Each number is 500 + 40 x the weight over its row's rms, rounded and kept within 0 to 999. Layers, rows and columns count from 0. Numbers have three digits each. The size before them is the row's rms in percent of the matrix's.

# down: layer 17 MLP down (transposed), 576x224, rms 0.173, rows 317-391, columns 56-111
# gate: layer 17 MLP gate, 576x224, rms 0.179, rows 318-392, columns 56-111
# up: layer 17 MLP up, 576x224, rms 0.173, rows 318-392, columns 56-111
down317 100:458514479532516433493535522470456544563566466517523479493555529456455503513425509417546487545455455500479451495488437500464512485489459535469431473460446621570542492456
gate318 095:479502543524498545429497516470532496546484526525481475491598437476526521496516508470546426505496548519521593495554515568478474460565526500486525491463578462514508537530
up318 093:506420573481530501546401479524498446499506530458501487540554484514497540473512563444543509501476508541539466561461479550518530481504457498470526483470545452543515480490
down318 102:470478479499484419538480538534570498479415506522516533505488462487521538432465484511560502551474471468487476595482494528555474489525579528519527450496514562569577476568
gate319 110:536523511462423444476483478473491525499504503431459465462473532492426546454521565552477548571374408523519524463526493448538450503513505574530584522476499491521549433459
up319 114:502473528454493493516500475446566518507502550515488446482471544463529585471543488446518465506515506500490526568496420531488454517507491478432419478579476461443575484480
down319 111:494562474405453521503508464414481573476447450507505488493446526570457505482535498525475525546533546468501562517461518493469506464589489444504525529459545523522484576553
gate320 098:476572522506444542496486530461473474538575452461494545524457497469488465469463422469520446522489389503546457572508526391507453537494475601518522503517428487493456619521
up320 094:465453492559514529446413492551438501468578510478537396512508532561577458593475496461544495512465473466466516555483488447448508475556525505482565521520525503521444521514
down320 093:455545495503480516503511499580494458454511584467514443547526533489453457532459451481549469466477443520503477552464493503515469503523563535530425486533540530517500500457
gate321 083:565532476454514482441504512474491551462520518494489448487477503518500409553500510548549463500512500542460567502445483466509552528461505478518483533507553514527541551588
up321 076:507510506526441470480449556536521450477501506518466554506510533478535522455457438488480470466549497493542435523535503538546443505557506513449484470493476530500487436467
down321 093:569554490494495471529525470505502502508485463557503400536440538511426542488564483509470543460528474484490473447474505537408490434496479481494535463491502524493468529494
gate322 071:508450486553524512507475473626524524525513520563503478536582548530538478545587445464428498444492480487450532499515523474486551532518487426488526461508507517646562537478
up322 058:526507467471479478564509476621502572518443535543615471500565519526543531524572387488481500407507477435531514428505543469533551523482501456454494474500505455590541503488
down322 074:426499504488442493510485442415473584454462478490522555542419498497549457561506552533499534488461532440528527485502496540541492528541469433528418485538440512429490524425
gate323 107:493505472517478474451572499522493520446496476474521522533490545577539392558522530493400471557436571502474504487506464522465523525436480585486555495515513474554530484496
up323 093:418469491515566479434470491507473469456502481540470493552526590562577479425438494485444491528555490499476486500540490488469531417527402556494488488447412469551418454491
down323 106:512476535502506521408431589463468402488536483466493493478548533474528502549540495460504532447488457510479485563489577528523518512550542569484520495462503481529491418462
gate324 103:504493533475460572500455500525536470489462523510533554561423514459470492518527421480566495510490489521473460454525474454530414521494516500432477525486479517466497478489
up324 104:531509454512497533480489508542492482482420448502512522497468589511451429487554477498554426475459502467534431436546604470497496529449485587504507483475441525473492483476
down324 098:437534477469478474482451452466527473504553532513508478565544459480487531545519532489491546533499520440475460545487515517493483532516506473501513592440455475417564529509
gate325 103:483501517504507497491464548480421495464500507518461406481475503502464433503498549511541499403487430514539575557457554482567464531472484477544507511541531546413543536489
up325 104:488484494473521502509554566531515476469466476488504562492541517465500522451472503474486495483558504442451494541472510540587598464503538560505446548504458512566533512500
down325 093:530471454514468466524530451500469515534517501530461486505523482461481440566504466557480483508605463462492491528535439453550477419516552533509546478472447338462487495544
gate326 074:479497534460512512532450448557466521520532507485514545458493590465513538498547448541495495501519524505405548526459472434478564477491468562481540512519520477511494445406
up326 096:536477507532499501510509538493550479478482466566482406508470449489490489546467587471542505477493487488512463527535510523598437436522474498521474448476547533510496527507
down326 083:461563523507483513518493467460538543479499456432562415451462493524456551503487460459513523510480495541532512430531505472487432479532490533487494499538520534521474525474
gate327 096:454545513503540480609495552536542516520497498440530468502547511531489509442460511478450434490485536524517478491537499508555540441488477496492450483501490500515502534501
up327 093:484437480485487437480522489468513435446502502499507487465468546459498519540420525526515466467523547536464414552544529467513559476510486519575453478472500481497539467501
down327 097:496478458525453468503539483490476484447469546614470476496500483480497554531551451480521487436514514530490474457476510467570472524482532411471479465493529434548434573487
gate328 100:520558552459494518522526478555546506466494505487557564514511489595476493530455479536468493464490529570489479498538498454531487498465516481444541444520497475518516488409
up328 102:549448509405486414475405516545406493534467507451451479431504444456539482512544457557544518511485531520491500484474493501492521512506562394522469542566563505591457519513
down328 095:566533549471438470464525461496558507564480483393480529532523557529535487466475462464535469465546519454536470603423498495515535539487514508563525430550477565489545573368
gate329 111:482513498506523504477507482519469508513548520505562490438451492461501438490459492476492478524449488554427558531608557469500502492472540449521439528532527436423526526550
up329 109:481464410449531563508544494475379518508485459432547440499477485542493479489492525509466520547437470434551495528536548524518501542462431508529533480524482541530457452474
down329 101:493523490486484444487466500452472503409450410508581520506566564466529504543447489562518508490526493530526547532507424527533583457488497464451582509582505450540522529464
gate330 092:486558535522456504513482515561548450512485487512473494429524548556517496528477432536464539482472536480546442482518464527479522547447546521460473569491512518421453445518
up330 100:516638540569543462526511525459502551496548503504502427470534558520500527448574434431439488454531563514569458495560523526563442534527481542553526504529475456508560426485
down330 101:490524582464529632460548455515499538508467525537445504548547589501522534580531523544517508537518508520455582409554490491517444472500506469548407496492438532469504530436
gate331 096:480552484530441526531455474543458503495491503502519436479518481531510546493442514526473518514486427459586526442510496555508466540502508435418507518497550547484459457489
up331 103:542521380524543440512485470460492492505413492567522461486549471457531460538508479426484490515513528525450520454452576476505500545531503510482514545580525480491473540482
down331 104:552552578559454519470433554461550573550543579530534444527572509516499452509518483459469522490494504454562448506531513466462500508586465485467561522552489425464514479375
gate332 083:456458510484488519418510429510502533538465488523479455491501526451523491526529520523512449478503469463469558421535510565487543453559526511540542490511526501583480466551
up332 094:556477579551527566470477499468535471479568449479441495467529494481557603447597530534470461485522522541460533461441525455559472489487478538459498468473496526488509481502
down332 088:481448483541535506544484568517503491580453440526483519472471512467463465443418456477584464525489564456520403518543530502571481531546554587497518466503491565522545533499
gate333 094:485531490495561436547501491488455491491518433509579494564437507558446419583509462496486445538490499536431541485462488485474507454483501499445517488525484487530419458478
up333 092:495500479558468545478492479469512493436471510502520466496550514447541477472450546534519521542492455469501471547521505458457446494471454465506478482540413488443521501575
down333 096:497393433441506577491508488454492533501381448555500558535439540531521500552484490519591544506471449482517509486511450476513533515478473532475502499458500486475506501521
gate334 111:490547499408445465515520540494561559495515512500454444498510595479511564470512563484457472431513561475498494551525476522505455484505543501527538495469484520523499566482
up334 114:440480467530558561527468445558483484535489475482500576489432514469436484482501456489542553446484413576489517509483503527502484517532480535486516414524427548460449437524
down334 112:514473454503506497514478484496515492594500583477500531520510530549447480495514549501453479476489489483534454458450494571462473520521424527499461475500537430466503440530
gate335 104:443493512507475450490448466517450485444576605537521514453585460420524491512552522429559445477490546531490538500514509448407433451497518536496520480519519518400519447456
up335 103:472535425509473490516459510469558498500425493521501448486494497536505491412478509496495510512503525469501444502472459550557421475510511482542488411455477523551468519522
down335 100:488548541574489513500541472575443492524550456478489487513514465466516484486490487514446509578526511538539507512530471435523489499436544452507468472543576518538526431526
gate336 097:469494425512432543480498498501460564508503582502438523455439517434493510512592518531548524548464525445532472534472518529557508503508466497518496554468587535575528403531
up336 102:518475554462489445498474480426475507474472443506557471528526548502478586540500564553560537501472464542522558529512438535471534505511467469471438436494451483564458571535
down336 108:517526508581463583499489442481517508545503552556550469577548544529509477489492554495511415483483411518454459527516490498544561574544444477508600519445536559433513557493
gate337 086:435462559437522547535592441461480505484476513475553471543474507499531545492448527549491573499570488487493460528469436505441420483534500469480441524484534547447539544510
up337 091:510500542536494512450490483482498476486590609488518555487507423445517496424510473449457565469483461483515520517467557493557486505478518529464456491538480496513514537496
down337 090:618518479504522546501514549527480488490478486479529517462553511510479477454488486486503512529503528529497491479494449465549550507549516480513549506485574496529478531431
gate338 119:533530509471559525550506526528517528536549545519465473477572478547507463445516508554527417503490503514515526512526564461507502521537509493540519579491578566448538482509
up338 110:490492443536501501523503481437537497564530483485510509515488398544490429522600481543427496501538533520492491482449448485465520446436437536496474591533547511476591540443
down338 100:523558476589537490418476552544499549507464496501560472508531457483579461417439538497487495425489507529485465516589531490496500450524458524546516437424516569519593512490
gate339 096:492522502493492418406500512549497526554471431516526548527478531476578434476514520413478488458462478562519433514482522472547511515487499540459469505484549503532494606448
up339 099:459563455513486543556453546504462483483572421557509500579597526442475497530482563488496551471504536550492440502552516483507501523463532516486521408499585507486429503512
down339 102:462544472517552465489519482555488525546493529501536485445525468475421486477467518473530516500543494488486531485493499495553471534507502503480448476468560526436485538485
gate340 110:466469527551511545506542500461464479471424544512487492549549491561543535601421466577496499509478485493465478516497486513489494564465502526488499467482537535501462569524
up340 108:485574506456505493500548458541485487488446484516538407485506527432445483538509492516492533450492496486524525531534438510469494523568491532401527547505528496528617542469
down340 103:496470501510507440560531477478456468495460524469517557464512493466484523533548476470432480466503468572542515415425513527470472464491496475487583494505473471513484487533
gate341 117:505449425506492471564518437503532520485446519471562543489465445578568508465415456516488404564449514583421467481535469478527526408480537484548518489426495537589494505496
up341 127:566556551487479477482441473554499486586480457510521479539473486500455536480507513509489562487446482469523535475514455543549543493440441516551549509545466457501505505511
down341 127:527521472497520453515476543488518527508499472536454476567566512569476524484545503589495588484478478440505483561446502539465444473551518508446462542546513512459477508482
gate342 091:455474544495515505507490507518460475492442469453473468523465488537442499551505526523518480557484502493620503471506540534527475475531571447539420475401496455533549554483
up342 091:521502553465498518562492441508563468517517496564512548433515500500541521484494513505511496504529499476465443508545518474485485536456535520581533546489486575468468479538
down342 090:499440489521465546478473538575471519500487551453533574486425468542435498452471566457512413555468508507468512463535525500483474541467433561458489510491495567517478544460
gate343 088:513578502528555467450537504525489502470439462426496513576492479534477433478516518508472449518540419526526541479454593567554500478473485441468497540498473502467483506515
up343 055:533528514548526497481504545514448494511458410499463480532567506495515480501552527511491455504553455498462550477489553569536476461443457445523438560530484495458471518586
down343 088:515509583466448518463460528488490455540458445525509560509467494446500544479474535454544475458559556470449483512575507561487516504438480493577434551547561332488500538529
gate344 094:507465437494505495505475525481494559449495560491541519551484548498538436537505440497516504481446516475479482445499484460511511486479507546508444476456452472596501506561
up344 091:505451528542537471514459514530486450406518477513495542440515477569448478511475547510446545540534560468524547546471472554493455456458489493524537546460488470488549479571
down344 093:564512489440431464472463507439512515553487533499481489576458504485532488506485536524517500528475518501483478569453516525508594496543438473513599470506443511499481478575
gate345 120:466456481583448424506557499457449574514477518515505502548499447408535543453554502479460544533515494548428519507548468530493499474523448562525467519471518556494519515551
up345 113:508482477574501467423508435502583495507485417524447489451521543529538437537440383501565507441507496508502563554519557506530507454452522494525568479453514483457520532447
down345 125:560523484484558524500466476541426411581549478463524514512534522464548515526432489522563454489484540489517496464535524516493434575451548408527552454421448522486525494488
gate346 118:518475527493476478457582535467497525571502454554522503525498535420554485500512471488435588486475501455483472508534542511464498540546472462554532538476553551507549503527
up346 110:494527511478546522418555551528558502547515444443489483545473480495570512552492594462476529508442448532506552484517528506487474486434517511517463437498535454535463506506
down346 113:490483532496515538573427540467445486486509463535509515493525491507449488376447583472485505505512493496405532488518506431433501492499499503485428559484472519516543473453
gate347 103:493476454563514599555552455511463560456540452450496444544445504572469542522499472457499494432458524564483520560509537484478562514438504498441514528527565510511519396492
up347 108:515523555544400459498509572603476518453472489565467529447538497492458544444492485493475431530562470550542509530452476434505500465512486475506509497442411517508528421452
down347 104:517551401569489452448526484441536573461461431507536486487515570488468484530477469488509534501482544512514521521519512484479467482531543492507446521508544539498455509507
gate348 114:530452530480580425585518578579483557514491539447445474501492530518483564486486480546526466485431474461494435508496418553430486419426530540475584524539483486477480501455
up348 116:443485538531520426483431545495522473531499512479496455530559483496469452550503494464506542481502484527509572510507491578529486542489409504498484458517471499548506517533
down348 118:508453508534564487494515442551400469523384490411540520482479558544556459485495411507525471469578537512523497561518518521482465498495440486410486508514512386543489531432
gate349 105:578455467519470501497433527454476460521492499567510541493557515517519595515454536490566490542431591501508534533526511474501490565450548561485504535482526505475521536480
up349 107:532527506434475523496485549515475495550533481561466510520475552419480437438468557504533462515584515452443487493497445471453502423518462474479468499546532506470491490504
down349 103:481533483564542452521461433520468541464436516556477507514512466522470496478448455511527473511495520500537496432523501470443512528470500458499457503482487473429495527554
gate350 105:495522497509474509497460463507514534516552490524453435522550443528538550484469509442568556510528418585520506489562478483479550606488458468500436525558465566484435548440
up350 106:406558550531566531471568506499480432573542523471568545446500470459511496433502457505501519455475506478482443552461536445523420527488473545446491504502529514488456424574
down350 107:476503513465468483532513562524518501465492490579542463446490439516518430533469513475489495508483460463470518483564505489487522503537523493608519461498442482528500489469
gate351 108:493510461487526474502551514540526476508511418508549550417491539545553391519428464565461442515505517573488517430520529511552488519506453483478472544457507529482503482506
up351 104:540470528508481447533446485485500519532572555415466518480443544493489488476502442469449514542520504465505545527539458490575466494429486482531520460475506505518539421433
down351 115:507512540493522473524540499451488500509451460494506583487437542567431537546507476440503474516524500494465469496477464514472490515415458502472520508479475555517433374533
gate352 105:513565518519498466474551509459491500520482499456515483450521454460506506521445368411474520538481514575496490531498541491505565498493459510545519563548556467453462435528
up352 108:513528530432443443461422456526507489558508547527529478480533532490579476570589499471512519523564497546475477513438486523505577485479472493501551468503431502476501553493
down352 116:558498451482547459549501481617544478519488493542503568505475494537446478482513515534492523484496435439466502546499581543432493473543496563523523489488496484529469525445
gate353 092:536532507479497543508574516456505501613506504520539515524462441528490480555525541467466527504470452583515468472546518538571419458523528481553481484449560518505507515515
up353 102:550479468565555489531525494488487476464523461531498447504473518508485468568487513471548506556500521476464528414519492520485490419449535470534533525502504480484497455473
down353 101:514486506446429521485468464463459429519514514543481540532516435501523501532534512505480449535432471434491417499446506505495533562568486451498479492478542576480552529501
gate354 089:443473557471410502567509546471525477476584419475488421444547503512475541475549511451449502486488557531538477483567517456586511494462567459536495492491592473488520527562
up354 091:412482525486537540499531474466503499462516459469521503509510488416504521503570503539554510526460557516491495518553520540500496439554551521510492444445522488454510546495
down354 087:499498558552467489547534476533437561473477443475526493542468506508564460526454516535453500518449495529442509437502502527570483446518587472420443557568478571511504500482
gate355 103:564529560538536458536464513492531479502496555478466519560481492621502513502502512574508477491508509552574519461573500523449558517501509467458512537458533454441558438499
up355 097:506462476489479473452434508551504509462448565540518501555530476497527514461452524559455405438496565461480475369536552554522508498523476477468491492407462484488468506482
down355 110:525530525503530460512508477544399477490463549515563528504501468470432487441545487547440525577510532534526463473562527514482417528541497495518546529518506421461527508463
gate356 090:554513564535479442555533412555478517468449463478490529525449525443485509536539486508439498537476512503468514387480449481497463484508469610534492462539498461453554543450
up356 089:449427443489522586391513549486568558538506540516499523494560454506476468537441493470497473474558422496497485577533467511552490525505491432533508564484512552563486567524
down356 092:545523440464501491523471519558415485492500487481520523482486512489509451450427456455513448544536440501479561495514512413491518452457535502500511463513512475518453518527
gate357 088:551581501516445487479516508480497495508546530541511512495466484499509452488476488515526517442487482551524460507589527540464501545541525530466399535521517520593480462507
up357 093:464504589472471524549495516513433509567459530490538462530547568514399454501482505548545559433533472457500516515514446489462535475492531530475482489515502488543442511516
down357 100:559460445491459480436514543564477515455499439494445485494463494421543498476554499481513546581511509497492530486522511471524510525477457510520548533509440438464522474504
gate358 108:539510465509440590492638483514456465558465542489501495442519481517515446512474522483454502497492512497493542555487542448517455529518464498520549456443487531465463534566
up358 096:529404476465524542452469460532518512605516491412535543468535502542431554504519539545494473444515547550511546469501518508524499490454529505464484454475514548401420460510
down358 100:494567540515513504418491502467451503511529436580458546514464505498473384490557452558489515496495519447481521484551556484532469504492440406570547511455471499508507544543
gate359 081:454459499520449433558544488506512465499461547500479512548475486492479541550636546525470477520460444529472508585573488500518435510524515488569514499472426540566530504480
up359 088:474522528531496429575529442442529495468416504534513517537525495490476556508556513474471454470517445455516545480465532522532500512481526535571467537540471456557544480454
down359 092:549424480499462451500473618440415510518450510536505535565539515458493477477480457431499542462502501486571433551556473459529486449510517478525511502511532596433546534455
gate360 109:484496504554556511491448437558500522511526447520533494441547437471469539483465507469448459567455504562530543539520509513516562484448496537439426475523500523503539493511
up360 115:545514522466517478432537494514416523450536532432527449426480461536456525472450533518543434487540540463603481531450466490518494452436499525527484507492471472461486527496
down360 114:579472457466514506529409538485487494507511471486503591572458544509512566493535454451435478443458565448464510517525525497434488526490505489493440564435527469483461492516
gate361 070:506540517534547491567526423518514551450448491488465496413551526509504552514487565514599522538507495516547468504491515540458528524589419492531419508529468473496526528582
up361 078:514516502455529447511503466511492502471480554508569500551452472473446548457521443427544542526527502479490470588459430546400502483487436505466490487429526463468547509498
down361 076:524477552487440493477472491506447468591493492488501498503547499439533506514539534485547514487423530523513470479487545486506467587474472463518550502577511552440517500522
gate362 103:467464487506494507515495433458519508476539581374597473516456427522478450510517505573536495523410567543530450472391487576511466529552485420512471495513472488505525455468
up362 099:512431522459491523473492503536518461500536503509482528523496502449455560409543492445587501564512555521454483544422449492480436483526610444571475496592441493444557516481
down362 099:517437510502510482439451489596550518476554470470573482511523549555516542526641506524461494529469482480471542486487514583529506509548513469441405439524478428484538449502
gate363 095:451523589547491449518405420515401567472491503510540499451525477525560510491523500486485503504470467379555502462517526452526540518497445501469567561493496534514515515477
up363 088:509504590520516543541414518481403512459442465538527479528550451499506510539566554514529540533496522469558522482481498559432529502454418486478488532483524489501456421445
down363 100:510522580477590537519515542505511506565472476513455441408496504481483494471478551449508532508537500566541476441533444491414536556496440477482488449552497482501481486546
gate364 104:456488487511547523481493491452435520451522565446498523527554485486475591509502531512484466593411466483582475492505507510530532481478494451455476502493492508510496466540
up364 106:506456542445503538462491481458462455543495482568554493557523470551477490538460510568530485525526497472507483465477454467564533530507469493459510476473518539544552528455
down364 105:466443533525495550518557492543475485533568506511479538551583514416525440513516476469462463506593499548501450457490526518442512462423425516536509461486529491492488447487
gate365 078:432520484431476461589497494527494522537525456457498516528510482454479514446522507504479500477509450443408488502492522534600480473552513406495507435525482508471432547479
up365 080:453490593428483448593480550532447540541503519512502464514512476513528447496469522461458513566479506498460548537585487478580496468547566495506499489479427461487499532535
down365 085:526473567549480543439525461489439488576533544533483555456545433537498596430489440489482488582516512541506509593472518514553480461519556518496535533447581448487559535499
gate366 108:581497400514540475522521502452565518506500519492522421517476511518525456515555487506411531518515545487435435441473454548469521509553584488484544479557531511526548487542
up366 105:492478447474498523458486500479473508455453487457563514508466516469557426509485496548492474528498541508547503466610532423573465546491510448515523523523509486505510491461
down366 112:574467492548464454488497419474563503506495561390489497530548469512533474567467494507537482481542495440523497501528489470503546448537516522472498537526533520523499523498
gate367 110:511576527446485482536506417470485496477422467505539527474550463529513512540501509460472578584438486466524547550475525456524511518439456550527543540443543547465516450501
up367 103:539507528483462439538499478453460475535518530452500587569498437513555555592483507463494598527577445462476505554514493451480409500467478512506495559474448542509418516438
down367 109:428516590520456516496496527503489527467446544503444449491475462554452507489499481451534545431476532434459545484501461501498438556481493547477586557474458507549522473493
gate368 102:480476498543500401533435440538526483471486463422545553415492518493497439482508477502467497525460501487503557470528495460495460531514502380502463486478475499480552481527
up368 101:437524411578448483529538472536445448481498466542504545538537507538540518457545555454529498495462534527497532486537487466461523466549450492575466458503459496474506425565
down368 099:511518527586546544554561431453463443517514488534490542497481503547534506477449496449502505463549421516520481512476500517512491511504514429519540537487524506500478476527
gate369 101:462492542518508506588513596529477480543487522448506439518555580510569552503569501541472448434476442461520455453456474515408521567508586520535501570490431541552584496474
up369 108:489411495489457479420523488508523488541486529507493479470450460553472582455455533505461532511558472463464460537512531599507465392529434480465515533489530591444445462527
down369 109:501568502454520465527486449523443478490389462473530484505490487477579474463541515493461450561561484453493444501532456396487497541484512517450670545514584475528536532498
gate370 097:471457464554508554489485513547510499453504525461511506493397445460496505469531519479435527506528459460526496455509480524550551532421457512466496523469487518503494579482
up370 099:493530488516471486492446476460477586487473459515433549415591575504492483455460505536550454494511555587471540476525617463508550479505550495495512433560503539561495462496
down370 101:530526574464499505526468500558511446518500452512491580509505484511474517539514511422587496499543471527473469349479485469511504534458550478437480527538485517565506491536
gate371 056:500458581428532577469452513522471494569569490490493436499557507560508530478502505437536492545508526468467503551455582430470547430488510450485516508577502443505464497489
up371 056:510478584469610582478463526484454506599514538421503465498503550565469466497518493428566493559455498437511472533499603460530535443481582511461544514540537426516391489464
down371 061:464550521484519530468552502500484544489568559532545516492463510500534473472489520484516444485513558485505455514569548461505507455475503428432575483450537561485475604476
gate372 101:470621505491492469537512546505558504522546537475478538560443452460481465518477490488517503428443466554501522532422452532552516462588541569484522599526530517455499518480
up372 089:518524554472457515540541545457493487460514567483470502489438455473511464421500570492457504492502516422511541459521493476582458483429486553396463515535485544442496529574
down372 091:523487469517424542522478520536520450465532512543507519506485472531498478518471434523487476460484488539504499596451432554540455532485508580437513557492514554507507378518
gate373 095:541473518501434525541493535514443535448439491502513531555524475541525456503537520512530442488433492594544430489394527484453498551503504536511519486497437491546465505488
up373 101:467539476558541472563485581590599502451472431488526457476524538430511475624526535442489535459549483440545478520573472469488568478506565520470540524497502514468509458478
down373 100:514446476434554510546472495524497536577469548481486464496471477513479519558559480493481539559498457451491491472560479532479518474484431492490464505492486604487498457545
gate374 085:530602516500480489550455500558483518550480572519524473466494529515478528474464439466492525514522514455568455479547491536476494437543519466479515508394465494522509524454
up374 102:499519407489451547485519542550552465564490467480412463528522529500520502522499591512476571554501512489457538429529470534594475577521489498494522589532507508464566503558
down374 088:474546530591507521492510484465421512481520463517503472501461552552478506479394592538549448561562596488517490481506538472525527507523557474495539532566484497455482555538
gate375 095:504493515443502535542543498501560587413551548512491539520419493503554489496491463555502479527475491502491509463499499474556480524513499468504539405378514476467485534496
up375 103:558499489472577475492546515523530509494534484503518522564450508485559481509554491514522488538477482459430480422526414425566461510516526531468460455418546428541420448499
down375 101:448585507539536502504554515453523480455473451494531480509452502514569458514539447480488476393483521536510456507475474441557535504507543497506438432486535430519508489589
gate376 112:458487452492555589561470482533465521490493461481508515491559471521487442506553516464484525492516503541476524521533550458515490532500523511491468518482537528513553509464
up376 109:507395579513531446546431520521553548526551482477470513529483469511542481580529489520454554483468481471514516544523524433557473521476555527500484525553585553521537522496
down376 110:504487465537548609541467470369502477503499520505534496538497557532525453549468496448470505509539513511537529458499523460543502508432622448511479524465509555498511514461
gate377 108:538505461491462489502485566548481560516512442463454475590495450484487480445541513491485556537495477570446447542512498451520569544435465553516593532543429532420476543455
up377 107:583473502515556590475485495446530412524435521481489511485557470448470519470459542561410467473510525573484504538461628481539459493525458589483420477495587491495512599522
down377 106:489567493471482505502496495448509501520504443490488586529574551445484456575515465490436517592528528463521436461471546473529479464515598492535439531476443507562466470553
gate378 105:548510477476480480515495529531553468430525516560462489470495458486479490498463447453533493496502576515536512513513496520573515530469573549433477495519536462426402413509
up378 098:489499400470473546461502461591498438481460453535488576453578560502523516514519430469488467494478501487502477418540530524452482505507520520472472544467543506444557514485
down378 100:486511483519496434525493433530459549472555561484519441494429442522429522457487507481505521503375490548559503529509508487534510531521531396538611569453453554539462465512
gate379 116:493489496531572479547506509484524504555464482463554445544498485488493380424460528443468488554486515548465502482514541507524508480483521479557541494518511470487491548470
up379 115:457530507454474509523432475447519486484475515490524499545521549524454572541454473524578452523531532460515524462508511503389480422535471447435517413442470448514524495500
down379 123:493568501483512545526471505514515462525468528465503479463439534482520390528444503492509530481468482395508526541507496523520548567428557546498552470408508402493474523458
gate380 087:531568456548513454495504530436461482519429500513483502470431512564558526503488459541570465440490512479552501558509488472422511478510530549492469568452489490484488514470
up380 094:530501433527542470470558508536522535527573442599545499483473494516530522504411525460548535504547469492490533517586551500532514460440569561478516486509550493484472487493
down380 091:504559542506526531529481548487488518488417475565549480512485504549434485516509497527468561492502542536533440486573420430461488559486502584530425485478512414525460478532
gate381 105:479508557497452470537491492425534467497540517529505489534423494474466611526481471525413460471487442549536501547493506527477473502481524479465547547532482503461559489512
up381 098:512533493526567506516391527467498506486403502535481477483520543495470452451511556486518483484492474493455423499500511499538462503485470541518531504529502488585544525507
down381 102:516522515534584471508417374496439536546542448533433558473522502473499495497505472481516532468478509534529489547542490523480472492564486440492607500440536519516476415545
gate382 108:437535504480497530510422467587526547503502466443541507553515463559526482494482509547508420493507521474504481451606450547471546530537499481520417548515505528484469496572
up382 107:524480534511482535499480462517594563540488520484483515546530479569502478436415477523440500507394578464501525470507504528423543473486506512432519521488489536522418454524
down382 110:525508559443458439495480442457520534509457476520448577559435487501495496467525498476549494563441506546475586490497432473506510479512432576451487489554528521536524531478
gate383 107:538417549528536495497485557456549514540489479559471436422506525470565495500448502490472535565547553520495512530499529491487521492412487541463599505419566511560483538484
up383 104:551485461514467459479444504466514458515483480420550498455557496487529493521567469424460429492527494461435512459535427426539508462549535455542438534490471478503514456502
down383 105:486495544526517484441521536473504490519531459567510537456519427473497496473445474464504545523480502493445424479425507448502465506461523465469437435491528414487508544522
gate384 090:454504533460484569495477471478554530505443476471518542571458503446420474502466462451508470462464463502524514438519453462441544555496531445511534497446509450418467485500
up384 091:560515493586438464463515437558466512510497515556543500481466455524565513525537497452529471538538490524502466485433536517525505536574526561565559493424438471519517556470
down384 091:492507502540479485554408517508523479502509484563403536550536478475435530583483549556469495503578541522494580489483567539529438516533499480530528493441485468470471521496
gate385 094:489494467493537492500482479474541456490582455555455468496577505533459463553515523500509431497508527487503596448465457523504494429505498584512467497532487468465517548437
up385 091:517480484534462557499478554475502526506490525519472537505478484466497561505531590499471517507514453451581470561470531526609515563575488449462526459458429527511520541474
down385 097:555468516520517456419483538478507528495550497573558453518461467491631456508531531501408456485508532510456478538572470476525555526514502454429631496502528546530517500424
gate386 083:526521541548542480510504469574463514501470533539512423433499434502495541490505438520474564497440490457554526563517542507449517499495479565492516583484466507507525522497
up386 085:525489489534470517456504491486474490504489533507455517486472536523486518435579529481495516449550501562526428494480533470587463565510492487510513503511473544475535437559
down386 085:384515538465451539536500525488468536431506464524423448514473486553494556487570478474566491512552474510487520511465484474560518500547545481470483538580505519507478490503
gate387 062:501503513485433493521512515456518489517466555444502506448527526467532474473501502481424436534439518529500487443556465470486549512473575532511424479506493419527483504529
up387 064:475498527439488564501503458463469498497559542513473542441483528461520519478504506501453456530486430485490539420518464472489507544437542481512432541523415511541496434522
down387 069:486485481506474435474458490512494511558482506478444475433498523593469453424556504491516457506468497561505546487517529462449457451487558529512438530445441466557513543598
gate388 110:497548606551465564500455525500397498467507511515546475520494494626461494500553567469553450507444524524546478493485484511546485474514550438511537542471535490441547517498
up388 110:488524466494591505508543579536506523575465436541488453428451563471489566537482444483438535493510516529517569514523490505499514528434422513498487512485514526442494464484
down388 102:445512457454519552544507501570522560469557528437563498455514462407466450507443521456468490527513511484512579523555515555500499491444404570438582494453497514517483494497
gate389 111:442547505572453528450490513497489509517542489482516503494504450507470501491483524436465475458517595480493443534515504520511556485463511489486479518509504490507538430542
up389 094:541534448511522469520467483517513525509524542473511525510552454449530391493465549493495538466509547551548472467481488519533518525418512414534404535488513502504502444536
down389 104:567458489461596455526468516513484508531445512494472542458550549503506429473523560532563524512554511495480485492518556488405560503492517475507465490558476517452467542494
gate390 080:456480438478496436524458510536507474405446514499545521489557505540495480447527513458467490487507502478567567410513554514550489492536532436464570507524517526443497456474
up390 082:489514551507454470472565476538596515505530459516491554516424498516551520484497436498492528558451507434501495531562543448508483509493516551455540481485527478549410496527
down390 084:528441454534500467468458552544401511479434470540550536446491508474429481524487546474475438507473499535528548442458530458444516493468570497509609493546477492575520465475
gate391 117:485504474505448527535567508480446472447475518481471484536590475529520538475427483485470521513467528532489462399512470431473480510396445476577492431474469541404521519511
up391 107:481449465434486441515478473526502504508489455485463492522501504465506497463478562539565492480481465444601481564448568496506491517547531538525569458484504517555465555531
down391 112:446513438539417538447566497502504522551536468472511520536458518489487527567502506472516568560486538472496528510434545565487528539550494542427613502520494527551426526572
gate392 110:526464609447513517484529557528447474474565534467498513532561455459507511539473526559576498580567498499542508465493502492495507511499515497511476534556485510470497465486
up392 106:486492449588493474467539582423585512534497466492469464566470596472528467509415483478521437514497513513542511494506463453453491502409549467462448502463561511520501539392